config.yaml
num_hidden_layers: 16
hidden_size: 384
num_attention_heads: 12
num_key_value_heads: 1
head_dim: 32
intermediate_size: 1536
vocab_size: 4096
hidden_act: "gelu"
norm: "layernorm"
norm_place: "pre"
norm_eps: 1e-05
positions: "rope"
rope_theta: 2470.0
rope_fraction: 1.0
qk_norm: false
attn_scale: 0.177
bias: "none"
tie_word_embeddings: true
parallel_block: true
extras: ["capped logits"]
init: "trunc"
init_std_qkv: 0.0185
init_std_o: 0.0
init_std_up: 0.0185
init_std_down: 0.0
optimizer: "soap_variant"
learning_rate: 0.00562
lr_mult_up: 0.939
beta1: 0.95
beta2: 0.98
lr_head: 0.00837
max_grad_norm: 0.5
warmup_steps: 200
schedule: "wsd"
decay_fraction: 0.689
decay_shape: "pow"
final_lr_fraction: 0.0
batch_tokens: 131072
max_seq_len: 1024
doc_mask: true
train_tokens: 488800000
max_steps: 3730
dataset: "wikipedia_en"
Each number is 200 + 30 x the weight over its row's rms, rounded and kept within 0 to 999. Layers, rows and columns count from 0. The size before them is the row's rms in percent of the matrix's.

# layer 8 attention query, 384x384, rms 0.128, rows 319-340, columns 256-319
110,171,231,196,199,182,221,238,221,225,252,166,181,221,191,208,156,224,211,132,194,186,187,209,204,200,191,213,158,198,153,229,177,192,223,184,179,197,129,131,187,173,259,229,183,214,158,198,177,197,201,203,223,281,206,184,230,201,210,136,235,214,181,234,162
104,207,175,205,223,151,166,215,187,245,197,191,224,214,241,181,169,209,253,190,229,193,238,219,195,246,215,181,242,217,165,131,179,198,171,169,205,169,227,173,156,197,207,244,175,226,235,211,218,236,192,207,155,166,163,226,208,223,181,199,175,220,267,231,167
088,214,183,217,192,211,165,134,218,220,171,201,240,230,177,175,238,215,221,216,170,155,204,265,174,172,192,170,241,226,179,131,188,224,213,179,226,183,302,214,151,227,225,201,216,212,272,271,211,234,174,235,195,221,186,198,184,207,143,218,180,224,193,222,188
094,162,213,197,184,202,159,195,155,167,193,185,233,174,188,154,226,182,198,183,252,278,243,180,223,207,202,196,273,158,254,184,217,137,191,185,248,160,146,166,206,181,214,179,221,160,182,196,152,211,197,206,150,218,201,181,176,225,136,220,182,242,226,142,226
103,168,177,169,189,180,280,213,161,187,206,186,191,189,197,266,197,230,167,192,167,187,212,195,237,209,191,173,200,188,195,234,218,220,198,193,218,146,218,187,217,163,231,164,205,192,228,138,171,229,194,218,167,181,195,209,185,217,156,243,178,200,260,191,207
092,208,193,183,218,163,190,215,194,234,219,207,145,163,197,210,152,195,224,179,220,194,201,199,155,196,149,129,174,228,231,220,208,203,224,240,248,163,234,204,218,184,206,173,286,203,183,190,178,180,154,159,170,155,196,165,206,224,208,215,183,184,209,164,212
084,227,221,212,221,221,212,210,213,167,265,229,233,250,178,216,213,233,154,228,194,195,182,259,194,239,214,169,92,219,146,194,218,182,219,181,169,177,218,167,210,222,212,204,168,179,238,234,182,201,260,184,149,265,183,222,181,221,210,181,180,217,203,231,216
114,216,175,225,215,223,205,186,195,151,194,202,198,216,193,261,253,214,200,253,187,225,155,184,193,193,236,209,199,189,163,201,181,142,200,192,262,191,215,201,178,161,182,182,191,226,203,240,180,176,212,180,261,167,220,223,215,207,260,201,212,205,193,241,214
094,183,134,211,213,258,189,153,193,172,174,217,195,186,207,241,165,137,181,174,220,234,176,212,164,221,219,186,224,192,194,193,170,180,197,151,169,154,220,198,130,229,200,235,175,161,193,180,207,176,263,192,202,218,106,177,230,168,171,198,179,179,188,214,179
109,185,222,226,165,164,237,201,144,241,208,200,181,193,204,238,205,181,150,185,166,204,217,189,243,219,195,247,247,209,161,205,155,204,170,187,254,191,184,147,214,158,192,173,153,190,145,152,169,181,231,235,203,173,178,199,157,204,168,247,155,191,253,191,219
085,180,229,200,230,165,248,170,160,193,209,202,233,211,139,209,281,210,165,221,171,195,200,177,261,206,185,236,199,202,195,241,191,161,226,198,245,217,225,189,209,193,176,226,175,152,158,190,218,205,215,209,207,159,195,200,186,217,176,248,160,224,237,183,213
102,241,236,244,225,138,219,129,182,196,221,182,234,197,179,215,226,219,218,225,188,152,158,196,182,189,201,173,200,229,208,227,217,179,195,203,220,195,174,190,236,209,187,190,211,232,229,217,238,187,200,212,283,111,160,229,230,176,166,144,215,128,184,243,188
109,225,204,257,234,211,149,217,157,163,190,144,193,258,212,236,185,215,230,199,178,179,212,151,234,299,233,172,204,219,180,152,189,153,262,194,216,212,223,261,193,193,202,221,219,210,185,179,219,211,257,170,256,210,212,219,208,165,172,221,203,227,165,210,217
103,215,214,209,224,195,201,231,222,163,119,214,215,207,184,228,120,224,238,183,196,155,188,222,156,178,280,205,215,221,140,208,175,219,181,237,244,145,215,141,194,183,205,195,177,252,190,197,153,216,152,219,217,260,239,217,210,236,148,213,152,181,194,257,158
089,132,201,227,214,177,210,211,169,189,188,185,167,178,197,227,173,151,207,197,133,148,250,233,215,185,221,182,175,255,246,208,186,220,193,226,220,248,224,195,196,215,180,169,268,188,151,206,158,223,263,233,168,228,241,178,206,189,192,181,225,192,248,210,181
090,225,224,216,205,215,253,183,250,222,185,233,188,189,190,206,218,204,177,231,162,248,183,167,209,184,184,228,174,192,196,229,228,158,206,193,198,213,188,202,199,179,143,214,136,143,177,181,181,196,192,141,148,179,199,239,181,221,213,227,177,231,235,245,180
098,202,150,224,239,168,187,179,190,190,159,226,208,243,205,252,209,179,220,189,171,249,198,189,245,211,170,208,233,218,135,144,214,200,235,210,137,220,200,154,167,253,188,225,273,226,166,233,215,186,217,160,202,204,180,231,252,196,199,179,179,175,157,188,185
098,206,201,219,193,228,204,178,220,258,177,206,146,198,198,201,179,206,179,246,146,187,196,213,199,217,209,192,182,204,229,239,230,207,228,124,197,195,271,195,208,249,208,204,166,214,195,202,186,168,166,194,209,188,195,184,179,221,178,227,225,209,184,162,165
099,155,202,193,225,262,251,188,185,204,217,240,206,194,166,236,160,225,167,209,128,202,197,259,231,197,197,175,119,232,180,221,202,193,236,212,196,194,193,248,236,232,199,200,165,201,135,161,152,191,116,183,226,184,224,143,185,164,185,190,186,180,137,214,228
091,201,202,225,208,230,183,212,166,303,270,224,158,226,213,181,150,191,185,207,255,197,206,220,210,231,188,144,149,183,208,156,159,248,212,171,235,162,203,201,228,170,251,149,240,223,223,257,178,216,177,192,195,201,181,188,217,182,181,295,177,222,251,212,188
102,245,166,238,95,208,205,199,221,240,300,168,189,213,195,177,237,179,216,210,210,229,175,210,147,210,197,256,193,184,196,206,153,196,166,175,199,227,189,201,186,208,221,266,216,195,261,203,245,225,215,199,183,175,165,256,237,233,189,180,212,180,182,217,206
099,194,198,259,192,229,217,172,221,272,178,223,134,175,268,232,198,233,224,210,207,191,150,174,134,197,199,214,193,236,203,193,182,171,273,174,163,168,239,214,228,153,235,187,202,199,215,201,217,152,192,165,212,171,202,222,255,189,178,221,211,167,199,222,178